config = dict(
    d_model=640,
    n_kv_head=5,
    activation='geglu',
    init_std_up=0.019,
    lr=0.000659,
    final_lr_fraction=0.0,
    batch_tokens=[65536, 131072],
    dataset='wikipedia_en',
)
Each number is 500 + 50 x the weight over its row's rms, rounded and kept within 0 to 999. Layers, rows and columns count from 0. Numbers have three digits each. The size before them is the row's rms in percent of the matrix's.

# layer 7 MLP down (transposed), 1280x640, rms 0.0523, rows 136-165, columns 160-319
100:428437564596419511551472510542560553488436490460541468515504409537503494452507546488457483484495497510497439423492455543560560552526456674584455418479488567435476626485478456528488583446529492516480396535464545525525517377576532564502480466567542466449412402528472454553533482522462500480525461485560395508466574525508531533530502486550418547449573504478521552431515517531507556577466507506453446428417509462509444508503517480502567522525619452540562483618473595522491528441514493
099:423473465515626515556620542450574496423554568472484540482405567519504588494503497465472444441429471523479541447567558506480543524512589478500527482526481501501479461369495443503517454504493503497527529453524455441491575547505434522541424492513489543484455525456537544452546529523475517510476507500513507467481529411498506571464535477541499449529542458463487478471387520505428520480554467517481523537559576571496520555533538594542409518574544574491472516603488567447509487534500474
100:562483523498610547572691555430510497512462520508626467551496512417548491569478469510532525515486555492448547529479366484493386476561496477540571437531452471450515505467561520524496479499450449511409543515523436527483492429459450469429453501502477436552489488392530556437448449398484531550514555545475516590511459474500579480457504472443579556490541471438477509544536438554555508554390526504487484501581471499457466465502559533565569598505553477518570440543452449574461437468457529
096:505486490531495458652538573535521489538492455563546553457508594499546387455571539472482559401507494490516435470472556494514472456515489507573466476494439487558553509467545451523583554514472467472481525422547504564526451495532491520498445540513554462453413495521543439419616453582452487445538470475408530511480610461526620521613530543441535477479497531463470548494368501422475506412551567614524519508480501492463506465473498532380450422499569515490551432510607444493525578438472518
101:597547418531481559521537528514426497513447492440470460509604518537513491518520502531527514453450508514501546463596383442532420582522445528499501528521465528469522462374429508510460523493450533488517505472562563441476476500471447550434569469510413492504584422448476534572502471527409493455515548476515449436545429544482465555449524548524594447411475622576494498564496475487537495517453510509548419468463514586542583308413534500645507443476466470393531526408365606457410478550539501
108:546469506420518462432540472491555445625477423447589521545510463580469476470547492442457534493458561541481462427482482470508501521481497358472432490483472425518536426492491524552463401507405515572531513529491537577460541516503392502502567427577497411411496515488489549453477491586476504444375404474450450445564446439478467434556490480424508593567473468381525485530455531498496518483530440499495471403408568494490417405429572635540405414532520401405482468501393508437449555452496456
088:527538480518516419546544550513527511499472490468435504576384501653457575499544494453513444585613469539592573539510469591401449512511496619571531509482477442518457489527476530545529474531445555536531447543509556496497558467426547530489505431555367437486502490528491456533534442475539492536474531519550477476534559546446520553491528486480448556527552506508478521524614497396440501552441530450478451402578462423429542491528527419504558476483573537525493478413511452522601637476589484
096:561472535473499552533496456537487499429621504450470564522527582403439594498499465451471519398469541504540382465493396481548496578535514563542444452545484572549543545482518498470598473550494452462570507459536535568550494534569540526530534464439529478490440469518452471450586511507513506515498455557514507550534505566603493563560496579516456471502602440487498458513574569421409532518602535449557419521479540598477469502412531579410510569495490470478560543487534518556481423502374459
096:459495504489462482571486555399422541458529465444587417494504444535492512464550602542491519558483485560457524496567521478487500569480584465562433462507538578458451438448511477541507511522467496516453567536501461518474436489545620487400512523552571561518493477435439446563454488443552604560528509476491584497516480521429504662494546543526482424433419466452503544457540523460605462482486524519527456487486511477491440536437531565337536566470484621424415551449629474539524529564568420
109:389602457516506530462514460492504437561504465417444507511522524509490531475501559469490468610642503458557460468487489401481425482552561528382524499486461373562516470505490460456529508490574484484505493493571502428471530466575495470455497350439572520496476524529530504547415496463545523500524456303504517477520566528503551497426441462527581531549582565508535513555532531556503450473445597506539410524475510523456494424525542503559490471562461563467532484545401501486421505554499497
100:527532454528507515426467515462527562448506492373430444419567510485519451472464506386493532467473480461468602496468463511587462570431590498520498479583410501489429457526524550560483570519520471467477487515529457539536541440506446522478517443454453395464480559413472451465450487445523494475433466572515502496530512520540468479458543454561570547483534501442420517479475488546482488530467498483559605492507573521392499370552378529451464474450533510576474468421521533563447442556558572
100:405603602456405520511472494549497522487485494537458531459439460501475489428490431420470511589503566488506573588497472491532424491473424580486523445423532503466456421550534585635485537552480396422526457534492533469505481475476513484489495501458526591539443535485474493475523614574503479498518554571449691486514528372507460448518499583574472476528509452368587562596509547482543454587426423491462466519456474541475531521500391470345436483575499520409512521499626476466421493444497468
102:551473493465503441455553476522518504422465551442523445479522536595497514478442434531498495508485564394518490537459515525464439492464468333498490459480445462495432457503505458525458514525495474392556533498413589416451508405436486505409540576533526494497573521520486466477504489482408473494526547519405422475552476475616429566485497477465440505434466440488449566565523473486544545462482484510465492632444509622481491513530571461521442466559527535578489447558456462511510472479496471
099:512430465474450605564475540497484538420459539437494478537503501453582335494579514469499504593620570506483590469556446571381588455460591423524545435466535534588563523507467495480470434432482482528488567557463549480496520433499520527447534516519457448543588500561463478430493459511458485424509445508534473529439480543633559539491475557495526455483498505554569513568452450394633553481460451481523528439478540515562481496477559418570523565551517486417455450426396599421501521481545488
105:497551414509472543477505520585531481508450515507576529544482507540510518526475496637479448476536514535533514497515447485514534467508442471566448439486578472450466585524555526562558434527554518579525432535531429505435457482505476466453464428478515505525585540522488466493547494481455460451522509437480516497473503438500507469454376453535440523524525543554491414534515499427485495498433530419506533571482483422461460497468568519859393382568529497541510509561180534416539414486543471
110:429471559489485481444511503551491551502553497496535484521562488507512433461424461603512473477548519434448480588515479489514473477522516542617470533493541405588504518483491434500512464503524464515504424501439509521599563506516481584454509462511609540612445485534495532504495549506532507486527509547576467411549507547483465449613493412589530513452464483500491503462504527560553486553505418486454589560643505459489422516509507531675565497516508481462522504510384502477501507536487462
090:445581552405549457493484654503527525523446430421483406567542488539473458456533362567553534477474488549454444484537540505581487565547434593492503508472515475491445484490552456475577520610445496476469545468383588509578425476505511569487478502569507483441509488513487485450461414503495481481419403521593483516532511563524514484492415530457415480491492539521436543421485504486572483556426540510453528534510483502517530555499458458535520524508470520552501460456493423471521621403504505
104:461466465393561428565526516428536421522492537458477501508521488521493461513520491506533531516497446479505477553453502520571484467576447484492527522470511444505483522518459425585543417503521530497530494532494523386522479547546512469397525528514448588644497441496517513538548515520521476561554507539370504493438537521492449506415570550484593394471538586514476522517519513469474499521440485473500466466556516524450538421522469516844508405510496609447465473528211491503461533529519453
095:492411483556565489473530465428529524557442527372461509454460514583505576530498558401491368536529538433506500448567487600471463474601463625510583506530591533494503516483557471483567508474508492420522503499414533533483539523555449522545473453409496516413495474457541543513480517479569428448502456491367527477417417535558453496517562518540491489396484413549532512453558495468541583590546549452509537505471465446457538538536528495248631514512544476526529479539681543444483526536535465
098:555467549476547464508519510494492527553542472442429457560494470438480453511498525489510508494505536402457443457494454506550465502500426226496554506531377467583547478516570490470453529503472555494596510556554433479569405504518463501443469503451533470568409413524520582536449567557593435568519511532516514470461479461495433529509490528580484471552497447585515592541506517516520501462508538545548401497566469470524511537476440438466542404473524459525478498492531560482449496512580461
102:426464416481527576422513572518476458529493434610453527509368542438550465552554435452443538506448495487513466500548395454483495510468519644513493458497522506508429516505529511472507640420523536463472566485429557458549455584512515506441548470535525524535570577596424470503403516463511517410545479414414416442567411490466518462506447554455570485519561494413569463522516505431612493494597435401482454572442491612451494393547477440545570455497500478478523502465450500484443396532502486
102:439429492575442602466561533403515601454385499528530499518505509491526445481437448496463444546490505483460508493515481416514526491598524681553519442386467499484511421562474485463464516585500504437478544512509375448541555479514586465511422428584507485439547559441508502487437463490449501457515518488532446441437458542509476399504355582455506469458445515515542539488513558448484474525573532535540500534492500524533514530538540564611537547587555399429508571510361550531559505593564606
095:478501572496470465461553508408548480520545461437431562555407433546523528496493547527426507562443502444383438513464480552565497468483487301505506471428435423498457492408487448525416499503479527521440580526508496568505531506414513520413558462452478558476471497586562437395431493530508564561428464452567453444475557524436492479478516541504475605552454415442499457496394462487523483462532495524588496446486509505465563514547563491436581475525509480457531503570539405458462449539517668
098:571505529471505455521395494606581533465421544600569503566419451498441534451446533490355508539525509448462472391548559519492587553634538531424414529563496479526502424540491566488532492544514515471519526494489477528551574491482539544417511531442563521483500412550503529518462552545564444609523437539451546549458423557480569574504521493550488424581528530540511503470523461456464435531544458608506478448504557511420475469473534536491487523554426508392561471533473526487453528513519534
102:556497456459521532483551566592482513507451595509500519509520458503521509400538396564557484378479434541555582523444465456413553545516532536389494467509523533510535511454559412481536457491439437520553501504488433440526633449496509494514447662500454507530487436425535441519550522535547496474546513494542605467473515553559550483477450451483506493501500451495498415478472524553513549360462431501497460534452475510555443462504500521501435448400593591525451514517512524456536500417459436
103:493430535451471476550554487479493555618443435516368539469506593505490464602532505527508535526437449528463559493451468626534424530597516466549476512506492495505513451575502567576475479430523497482482385536507442520470505493515521572424521493508444510530558414513564442448515500579501552553403658487514531531476487447525512445479377469476572485509498532482558464475530528519475525423498483561502471475512444424503487618536543547467422483568555459491561443423504480500499530512533545
097:447485442556525533557600490513585463505521552507465497353460440509490589557446521467429517524585483510445515491420508537505626403461432403456460506516449506509479452516457469468516522486557540525564503478537458475617464402549429445505494549467482424462459553505482496421469480498529430517501467464483449477469521412465506444444474476571471442521523525516429488515509553467532378518495511474531529575511479506458539395475550503527631449490485467538446430563447570455542489461440360
101:481489481511539461409615469505575491428450541578550539422462461544632442491533485492542509533556556557462489497519440469618537577510413463561479520468481472418427448494457506536463542459488484505447571530505503457524473511534501472511571444503558503564476454463412462415439500513535505489497457438476555526493520463500444439545482541426530462465430497470474559432531515547566452431535547436536434518528490497470490433502523467387506446398496459482526428464612575453493500464576474
107:468533479487514450588539579598497447491442474419471535473495500617465596410477546587584480536500527497456466506538387483438442565433492488505511457504511553409410463494467510504516457581556550496426487502447438486545451466511517389603528487594531376494460526519414486475454543489466510415513448513386492582481450481440529522552431553449550448422571455517518509534487530532437448524541435507487509537368458463390580371496435532697470524487521459470479504533303590456661410526565545
104:556577588488462436497373527464487529495450537495409427499475456529497536474476541451497543471555547491590555569531420533428515470498453482467551556498561513478574558594529502521552491490505477425434504512539529454484443452446520531488462461357490443431551494503541424587374358534577533526471507509444502473491498477542480644395559594443563478455451508494487506434576464462398512484491474414475529481440427489469472553426472462447498495499514408531495503483567573449462511436602544
# layer 7 MLP gate, 1280x640, rms 0.0531, rows 137-165, columns 160-319
098:489493588497514470497572518463565535539587387584567571555515538483396515428481488463543472611554455377480525510520541539524445485468455442547521472483558555520526476595507520540466486585491450547506522605580493406503430548614498493492393547561502510544439425497554544453397500480477488511475579578518461519547451528495562466503553437552425482489499504603493444440429507536468509534510470509518613542421476489620450486509451418460507508465519412464398506470489523543479469520562539
105:464506520501400470489499510492529412454549472575507568493467562517535511571567508544484515532542437504527525474443526515579450538568485367529485524426521523521573378557576484445510551459409588467514576624554463578399523440521497528480492486504538536568447525427465503533604476523511507519523427455429503525554404564485403545434469443454445492413547426463462497550485501531535512495592468505367568560497507507473393493448528473554556533402489489518456558515518540531463435598579527
101:540563555533489580455396554428478367472564548502537575458389436403436530458465517448581468476623469536495538536445415479475517491582434436487563405565591427476549543427548499558552515518432474490415618472509448503424578495485525632457444542477414461460474472487502513489520487503587571579497421521495502568590500457535518539506513582596439470485523579564533544434571562495501549496446537563443546456567546422552554549537455556458526484540493587521551516457506522465491487503558473
104:538412462501498520513455573535485492538476516337472494394490466474518526561484553563448452507503470529505485529595423505469434462500468471558500480499489398471362508468497482524544630463588512526572502471459532491424507510614567492525562453428485490390537528499500506531471423502413518494528518454423569410507437498594536535452510461511544520564548474514425534443600519516556445505436536426554594465524492513441544531434474435551553534509496382519501429502497485455616536475441538
098:474455516546503494466461526476509511424450547579505537511511543538521485494514493467486421552533408513463484469522525535486425550478464469423435499580451378587522474523480452450461546505420620490510406570545449494463518489521518474498518497484534506402518462561551438520410420446570492518541546459522542535488541491560514503505443490541487600500529519525551450450555566540466604440419433546522569528523501423566470449601493559561484568531514562452432489502531498499469592510510452
100:500500449520521453539625564520507523485550447577503511595542445527501475501444508520571468600564505559548533398525537477491525416537547494515574494437413515506467455544433462547490511554402578494482467494471547442463503457503651523487481477453449482505546597628450526549477490488560424465605494499530542526500595401430583504486541533446376499446566556475519490460506417430496431545457477453416454506491449528384530480555495453461395549474558518535446606566442504476567582410397459
100:515461477521435482501479448498545564544507483484479524526530415395463511556591498475469504513485441556552476568483463558401477462535470529491484437443424511577452530530425470495460377488473528492486614521521474474581542530528495501477653543460436528526424511511485540509462603424574461468519548506513404517512487553527577410530457516409508377398556450508509445505582416475572520417463434548535503474442524486449459415604466521504404458465489498443567483501486447435462503482386470
095:499681509535514434432541575464492510450426489564500567464517563409501521494574468461497547402504493456558455588473460597626535567465464515526435483520437440585460509526515486515557463481451515500574441486487456552419552497506475518529562505484524532560506593551506489472526472573427482386434516441519572544457474477531470521583427495519455573514544458494571504531435484434454489557432554545507532507504529458465525496599524501641459441565586477502482455530476509405557551498528520
109:474514575581504501547368577442417535513546562577512564524487522557440516460565422575519538518502527518425499517511493486500490557479515426546400512508539470492427451496557506539394558580509518544530472538535419482600565541453515477449561593464551499487498513511492509494570490490460506562453532470386550489476431450487450550545537509499446564456406459529443408365547519573563490487522472492542489496514573509416479527417645443557550558470480422583541572550529456511446565533522475
104:523533537532501479466554535454562509526451460551481529515389408484414519445525544499499466478500513526552558559455449552492561405522497439583525476495550528543374580536510486477483476492500570510501457465550501474521553572542481475595415646475501564446478510457536524468511442442422481596491495484535496447477577400490516521454554525490494498576532558444527451582356444476568506525452385558521435479498605486529501481514476541549477457411518464496482503462528456491559453475464461
095:527466491490497469574414553465423484425530536467485517449434424393418552387567515528567435471546446432469494489509488485502552446522543428382518533485477521382604508489537557487508401448485624483553524560466540460512380537520518492545455527519443516545552520582583549599487582478509446588525577565380412483499511540466475482458499516515440446469434447502505537470446463483541507481417600485608500535492535472497469450499584466561519485491447428459461400477448517511558485495448592
102:466523442577419414445471597356502547532573473479536465434450573469449432443540502626586538601542468495550440494466488508493474444548505476546516586528483499574478572504543465526451511434473481506529473421515439522531575490572503414522498460447562533448517521512512470476559551525611545433572597475512533445457500488479451510480532511475459519496522603503409553517519428445341509508542526525506534444566539385463407430440496510550556450416421527563537566561502410499461544547597512
105:546544499513491463470452554524492491516571457397545451420382493436505518510439558546526623469492514536541432525544531370482498533484483471505533548478520399492483506458484504441499480507495570538566494544524602456517476512615463477524489606498493550473581540519424516467570535440457551561404516477493454459473593369546601550412496476501541615454481464350422565484528455492525458428540514547443559484489548439488548481410552452409539527502484491512578588510505599381467522436466475
099:430494515464530587590414566499501591479538518500448493480535452518479480467456551567561492603430490509517531488523452477470455529471490477487474527472509346496476461403419437450476493504535523550410407502500474380443525495481675464522489478510529487483468509520452553559450463495473508536452449496518617444470470528596561489454524474558554570453513529453422412539548486584487552571486512547469508428444517524515476465485485496485445497540451530480591548445477487513496555505491390
109:457488500480501482474462595506431542503508416427526453559553488536468527508516579495500380493507541465475507422561515411446491566437510472591491524473555471529545395460500522572455584527457462476474484479477544521495486535480530526527597546500499551470460570444547530550473474562471523541472527494562407457438487567535461554438545509511566480434601495584419528491541508591533454525399472619560598602421541475487509502477441455539615421494556544439567396443592543419508535514473458
094:424540431465355481499456527515553402551582563426392525501538545529512502480535473456501551458436565391515545465500579582599543440493478567481530515503408526547515485551435445511478512492556510495496570464520464427522515446499524544523489467530520519551551490515502509569421507485474500497491378480593494506552450577442521563448542571560431496509504548492496476500549458552518474442464444514514502456497505501531536545485517502445417583432479558436417494519432383548585511483518555
097:447505528481418539504410559470525621485512618395448429411480547531451543414349498499529544544537468396518410458638427560484571571454458471501463488487534495469513540519475435469481565447499507477589469408501470529543406486492596497565496576529431499431483474610578561527544453547597495477567510594531501467590453488531559488503547503542552536453488484496468449512448532520465555495564495602564525512519604504541519533519554499485444486485456436508541489546452669490534503518519527
098:474545552414509456462416539467586536499620528569494518513478492488442564476519452493513443431475478577427552577518507519516419562472522512472513446461541494561483418563444464481435577479568523396452450427528381524471491480473518534549390468499391493510460455480470455463531464541457584493389405556462496449510411582546470539570477466480463493431494514496544502402426506574569480504531491535521471551450560478480442439564461545497483524492457511491544532473451429509486528391556485
093:441490417500479557469414457495528488504511511526583512444548503510421515468544502481519437587525469439408548542570461599467472597549382505499499488476473379579410447496518577510414528456407429561512465495532501495450405599526595513573600491541580451549494498461483468504431480462443420521508554464484487451511458426512518536517573552506631480489543496559595412532415438542463528506481512413508573491413517465594579557527477493487512515456505508503543498569547460448466634638500475
100:401450540474472418494514477377439427458551573475517485594535388516514505480479523467461519441545511634587498546500407529492524491493529534490499522509512413522499441535521512554509518462531518481535577541468528579491505563532667485590473525613530548432599373494512506499436498452504442488534529505527407477493439568503449536534483535573561468407507549551575470522547468578510562553548481485447492491474438566483470555573490490508437533336496529490491402515456566584621614427559579
102:444573517515582568507565425523512488511539453525517451480490531527530416564458556509447453525528518508505464511472399526499445499531580484482503514548455404550479566538516586513450473504472601579400477506619647582513434527556493372536403506500538528565567425529490581511500476512448617489557544611463518522467471452501454512461465502524529553510442489489504486541461455460372453697483420573565446525512475434466499475501531465420478488503481507513499478435538491481459513527571630
098:544398429539476428497450552519432467462455516559443494588459517493490558494476443551535496558600527543448416517538496541489483502545569506546436609452390553479458497582503559503494470439527570564517547509578519475562547541523488504545435517541526499463445428472441607445497471542557523548482533500429587480485460502502538552553454510527593406550479579536536496521572425462491503493429477501476459502534475499558449537512473497505501513531519433605497462510395495531557507570453389
102:534559565399468506458525485509531446461614548542518518468475416499416436532516496450512565438437464550461504475523558506495394503452500543473504553588556463523510450418498402501500488487565509487476460451540471464414417549417503427527508468414449483512510491530442540572520449506493529454563452418439504443571501579505446419544444463570551486543496380467521425542593528439494477523432535476485480538549429420491493519471587493499456509473503464449449475472510581495540535530509555
104:467548411513515452461568540536445418482500558516538468517468539492549516605531589553536578618574474542511603519502454448477559421594481444489451452524388489456488564484487473535520513531545598508467509431544605521497485513490341548519499434452584595541486437467531479548471471482611474431514386597580468521515452430547555494516543520517438443504575437549543501497478502554426418571441500482499426499502498445558522495520623541506472475490549588556458519464499437497508505508568441
101:478508502486470478470507498491493490495443500525524462373622448466459532502420492562528484525423603517539540559463581579370527493380573541471542563451535492461528460596590409432488551448417470446445570602442493556484524595524542502521464456474599526560451509461526601472484539480434447555439468522554460472500514474508412507578570548536460478587501444492540589613411495491463448497568595438460613555529460485619502499508519451558500463485463532451480450451509625514471506512521448
096:558475494398431522381470523503467484531477467488588530447397563451490433438552438553486495494515475516553413570466404466596539465473464489445551484455540475523419454468441618495490522564536622406448458538500481624529562543518497490575519499429474462596499559480593556572460468530532511525552526614446618511672483500581462519512600484478545475482553619457472516485405476475468528469470519464537406520547603446521602441562548526474425561592448509458528465340490508513439582514547594
097:492525456547463464488431568489575555462496497501423429440451549525496472441524505397503523542536572478516500581582456530505570416532540495540587511551587443478497425461497539524560533526556538540500397560516481480506439562543502465553476412540529501403520510475519542468510487494459472450594557492485513493393425598468453529501522561478536501450466525551536509537548544489484474565499499495556532557417507496526446551510500477541568411471488542542507386514524513532468520524562502
103:523462509533508517523401456555429449560501496518461504512496438527554463448526536453525432491547479432535461469505508496531602496572473446488602406473533491546625416535495390503447571472456574475604401453494491489431459473423557431503495521512566559525545514527620471518513502462554502565566521501547411385510548430456515562433463488536525489460473478500469426574437585584455451470422620489409503548463528461462456529515605457435543475515443480503514465506575465555562496587538553
102:463493559525469459486414457550478560456517446485423472471492453512440494487515495542515525493481503478581485528514510584458478494411489512490490455622520507509523534488519493459443564495506502409620395506573540500469446522475527537493485629499591433501607555563529523518449524549475459531488589412478369457521500418628509607510513494594556434452462438577554538395449417645517533436622569514464534501479500533472498571443456442561493542501543415506439505583523521454484483530567568
# layer 7 MLP up, 1280x640, rms 0.0555, rows 137-165, columns 160-319
098:497430398394534539544526482486463524531462526517552442550400535522496412510453523594505500414460530418533429505502561532502487529585499479474468540523551565603493502507462419416492448445471509519462539499505442576479487483512619551508543498497503515519440528519378384604499518487490472543501475506470535455511470546481485515456488506547526496458508564454518508448457530484541517469609488553423491471480426517567502489468503584529594516479452524418536519571526470511628487469433454
101:510502555487469506335481593430558531618433418423488542568537485490360501431533517470446554500431448468479413492571471528470447520554466472483447529429551489512495594423495522421514530451406449461532531433550424456493536532448529482484508571491468536585532447474428447507571541521517498460459472462568428570524421540387485536436428413389545462475543477501563493493510504498383480495566433532504478587465461539427458505471542436436412470538548465503455474512487457444563480481462406
097:498409428499559452473496506519492542385535490521510489558478450559555490467486461457563469499471524565433508520560562479513458564427517543503470523647495428471343568499441569525484400485433503381525505471504459469552453517532417536453572454501492502591530503606453500387448596505529486495536522439547503482496566396532457471469523499551536484521525489602481509469553466544488444555535457490520568478525479472593464480492500524469615448481444543534437547497511450506483523488579505
100:576452545478451503614525548610539462532481487491430543444613497443433540453571523521533580568479423490560422445457453475448509492493443533497455538546473432477436536475476542555510494530549380616526516494513502568463430496533437548596463432463515455515462535607565469566425379501511454513601421364539456369554510425524541564421501485580500489444490535576439530500602518503493602537511411450564460456483495413530553463440529497537491506434540513464482534479626463512452526492568377
108:514560455411514519438492463504528500525470493449433474522435402495460557422491606490426497517529598510463532393426453475474465568568516459486528505436487478498483439527547543460409452475459478462399523558446558552518562547540523485464498524506464519469551442495533575434568528589436512463431547532390600515554497486483508475497468469463493534530494505450510532485522401457497444459481487564451526435414536537573497495511576494514491462495494433477541545553531540414574487489512444
093:458427507609444490610496414417531482477532470559442485512513548474513448508473526463480493488498545507497517463494447475642574487420520524481573412415530447432485396512530508559532568483392530544454495465568439517606514535495551502514625461542514547513451487447543521531457615536478402521531487495463474474493414461542505506428451536464504580569554456512515553477474432500553466512500569494405451528504509522519413418471443470515445503547480504494556490554492615460550548505481514
095:448483534470443445451458433427549509500458514604490504466510490608499443471405522583556508506519580460501451539491541543529458431533526457507510471459478415497445503513498529523488443508503477463465580628426481449464522436555488483439516492468438534511471517371530437431572510523591492518553454507476464435522500413417482512518459438440459558434536536539477539555399471503615396456505404505551454501508569489474527513472546448508470376461519516467373473529475422483491466549579455
095:490550521470543515462498425411530550555479448431436498485502460475513510527515565597475440507480508561554577518431477428399558488505455473398574466529505567598552606498505490452596457521520536472568471559528488407529510419514425399489547551503438480439520558445472470557467570463536540527439483506507382498587559535479555510554509508499535495407479582538400523535495481385448572463566634422537532433442494551463538534446509613516505492519523485527498536452425478553514495479559514
108:427434533396516469470531530570449487494477497524514484537639535574496466522481519458586522405574528617497440556457528442531458592539502514501525519568459475533444596481536476579535424464490551513444517516485427452565529614482492471589536498487391555489495470582458497551552491560515477555518541520550608455491546478511562477481420573603458544508438450550544469541547484543550544578441397508489389451431443554487572540451470553470485557488603598492470480498461454421459481491514433
100:459445609463523478437487522464491484540561441500449560473542391421495512439438536447469518472499493431595463513469433579499488439550615494467577554449561515448611554431532530472537492483516448430512474603464565504423570404516511598476540462460579472486532515552559477496517509541487561447523400496483483492506461505544520526474526584541438511508547508449558453520450566451515517423520418530492536480508524492454490388486532480438513498517530508521457523475482487534522488435523509
103:391481541510554476532361414497533479453515535495455542427464421534492463516533448607581437570501505443453579556521515484541493457514592482516470557562492459428467471520464422564561333521517522497467485496536466455429502552507434471501556497563489523596501456458553431483546497450555410427526565426465507484525537538510514414555546525506569469508518513478536377448505461545529443575547524498507510441535491497435544433533496522546575583495490528498518492493549478506502514553539469
103:521506461545516511522436542440634486602560543418519460437552430447610592502524525481476477485485557495551445521509498452568460400509514452564618472475527561601517511445469486457507588512498495466417520533566512506472433450408509464492464454488516495588513511524536489533480559484400553496592494431443545582509489522509493394491444431449487537561465583518489436551634404530516480546503562474513496404545483553615470461424510440542520489512578548540547373536467482471497509433500480
099:598478543490492590533558502537444455405493441566531486411495559528595535421512531505573486476478471507487469495430500436501541544478542480492352526508521552499460550494441515479459415475468592534497491503409609591506470513517413483548583533576476501565451484473555486495535451480543498521419501576531509484488473548465531476468538572549480486463477481512513590537557411501530470514417514489534423408435565588493538488585423508477525493532494706477441537454489490554559502439618512
102:511419502507505516396394491406415501457453457453542435497494561522531585563428492405558436512546553489527562524542546552570567451568523503444476478495473453383504558517464444446520490502542495463541547354545502614632456489481524503542550580431489476497564545512458527440418602575574460482548448426510517549554503541471526530441483474387507499506452460597441560481521480532528536536491469509566547471478562402565440551570527452457520577472500500529552537527464463426444534489482516
109:475530447459523477401518555558536450542516500467484533523594460594534526442460542476567410451497508477527459476511566496533495603488539507520423489576509491551538496552459455522500498446526430433501478408512557586483456447440377480518537574568567486450416529595584508433494487565489544482519469562563571457561427546514504484566477427475465469419518497553425589526469565498439557457493464650547501647562525470553508450406538510561484490539548471525578418610479444518404527510515498
089:456531441555476511517496529536548413431450518539465523386515462456485482514534459432419534503454447535561498409409472431507513496454483510553403404539418556595547468458556533397461510514499512557517472588545474441519483494548513533484514544461500480524484569483535456543506474463426464435516479450563524480515490475525514571509479519537567552476564402543519395533413484482481541494493518457444472423474570473529445442510521544547500406473416511421507469596604482586432573524514578
100:453365478533556536465508542437575547624521533408452540466470469484460606476449517518525536526416460437523474557547459493449493473455418461534479466477594460455403518457519544453563526506547519411471511468440520508452540626453490561483517448491595496496444455533497512491522492431459454518567424505417463350489532530508476434616614470441478483475540479513423586467462434387646440482526455537528447506446535563519462546584517551438487522583449539538588444447490529386491477485516514
094:539528448534536582515532395597523481433514545560465554484502527474528464621477488574440455511433513464405460453503445449438493557486485563536593413520487545530437500538498593421477447504583475610478578524433542471504498527521446515475512511583525506533454479545483489524496449479479568563560540604609527459476594390513617471502472463592492544553487517406564546509508436536424493438568552508494532417560568472532499460454505463498481599375415563423459520454474476510470543530470533
114:556483589504535434458456552467486478484590399428470482520473398463484507566486485531533534545522501493477392442392487460531532444530491498495516466537526524549572453542514463509576431436516460508543507496524480624544502368547483528535520480471486445438515441523496644442455525516473494565482531537509475448474405484610501534511535510482421473583491460503527530484513560500488545379542553627481395564500470471548439483486510474440577481480502518507402494485503559488529499504536421
103:490600592413506546487464462608476432577550519392525429502383532435456514516555465447509456519565530527595439527529491523452483524454576571414479449591487509484491585468523516557501477394592517468432535517434646505573522562429462463518541460488512420516487613518389548546511477593489565506533570461526446559479506499417450383506424496483594426544476495437497437531534512398516560600512480651510516536565351382582439547456505408523474507521497545583454438521500493486568490482579506
105:524551486504479493580568491467621512544480526382487439391479563431553503473356559473446504552528501510484482529523567453488449390605516546456535528514503540417567578434428496499531549507477499453448451473511414466512413513492528439555492504513462441540522491474566435584518496495565506489459542562550524501526455464476474474489447582547507422450537508469502566520454488529417456524511448526505479402520487514500500557527480577513527461458492527571474513516471497511564542484434508
096:518528483540478470518562457537488550577452543475512495486535492462483519519515549469575542429413424569411517511434468565452476447557519512616471511408542529466490570502474528576474473536480545528561460492469605504545515572422536462552495476525506644455550561541508512529444380550479605473571474501480612666573577443583497425417573409490519401472481521488436426460572591426487395573494493546474485478399539545518460486501455422473555462499449433545456518488461486519465471506463422
097:478517454498519512534548541522527517542456520482518425475507529548528448485525463603603512499511618472529576591513397454545511432502524451551507489517489486556409478443478527505498492427511441456563530415521504471512398427421552512539491492489513477560485540437481539517427425534447538446482558559553519526418509454483469544563531500426499514421476526442577495484508558425525571452438592459487496542457457502557532509526457472455554660488488501379478480560505492492479442516581567
101:533418470451572456512483475494542425471401565442484553450524523463457509525531473456493524488536552537495570519427465358539503464540489456475571474511452520431440494563521444416633470527527437528550541506486494480497598575510498435565497517585461556583606538485586497397459484551503455543481509480498409454448531431612434573439483546506504480534469412503450604507497564440496337463471481457519418507519468480461465465438436587505437521505525537485526504515492532539443502513494525
101:419500477550629402484518473463506509467454488461475439524545535519595477492470492423493456423516464471499484531522597588469509445521506554448474434461542469559538535558492527475506574527481570470563557537447494482517521529540466426489442446485403491489548502454580558529516497577516582461414468517542436592491436522520449436493548444509418578482599454501491575525565483575571454480504478500478448552511532392585470494453438523432596493532567480576470519464414475506478487556458410
094:517539528546514513444512362470497488446476501457442524470562568485486461429472559583498410534505512558489530502484489489531522508553485499448452560508518532463535565560416503517456519504524576490528546558538446510546510489488509556490437654448521506592444640437486444574460470550505509538472498482482457496421461474531462474511567470412470530535495455615505556588451565489436522536453393479482601512481533513444447481556466566463458445452559607460538492451525495451508402500465546
100:411427492535545525437525574503448465493569593516458498494581485539543446594617561486473452508440530563545494466438502377584464543496608480483482616503424544478560595452444457524552525451594483456370513520529480441423568543602544477572496472480632443491524465457492430430536446439558508545545489418459491576503459491421549517508481514514498503439438495538530566461434404474544569587513554444387483554452463507386547444466484560477496503505516564551479520541513529520497525458594521
105:449436497480559473615546511443552481534437448573438509479488446542465524468502501610570409566457557488424466538527586457586560536549531462498538542465526492548447538485431414511498554501417565552572487447532479534477527410494475483466481503445473499522457605532444503567558459502474496470552491472524398368443504496532495492489486551578541481493475422595498500551435517546480412468413556436583482518527503449495513500534492543472515562517549464443578496474499521499466459528564546
104:507575549540518584602567482577428487548578559515510446460428555523533471603568503536485470559562551555453513579471543517504466470456501491426438614450484479509481483500461464528542484483495471502552517491424431489459449483490580535427503445432497476458519516484499454509430436532534382454562391687542374514461592536503516515493490387462479464458530472456568485595497513425544484484583540528518520457488558460542559532470526475514492448561557537408493521496569471432537490480530522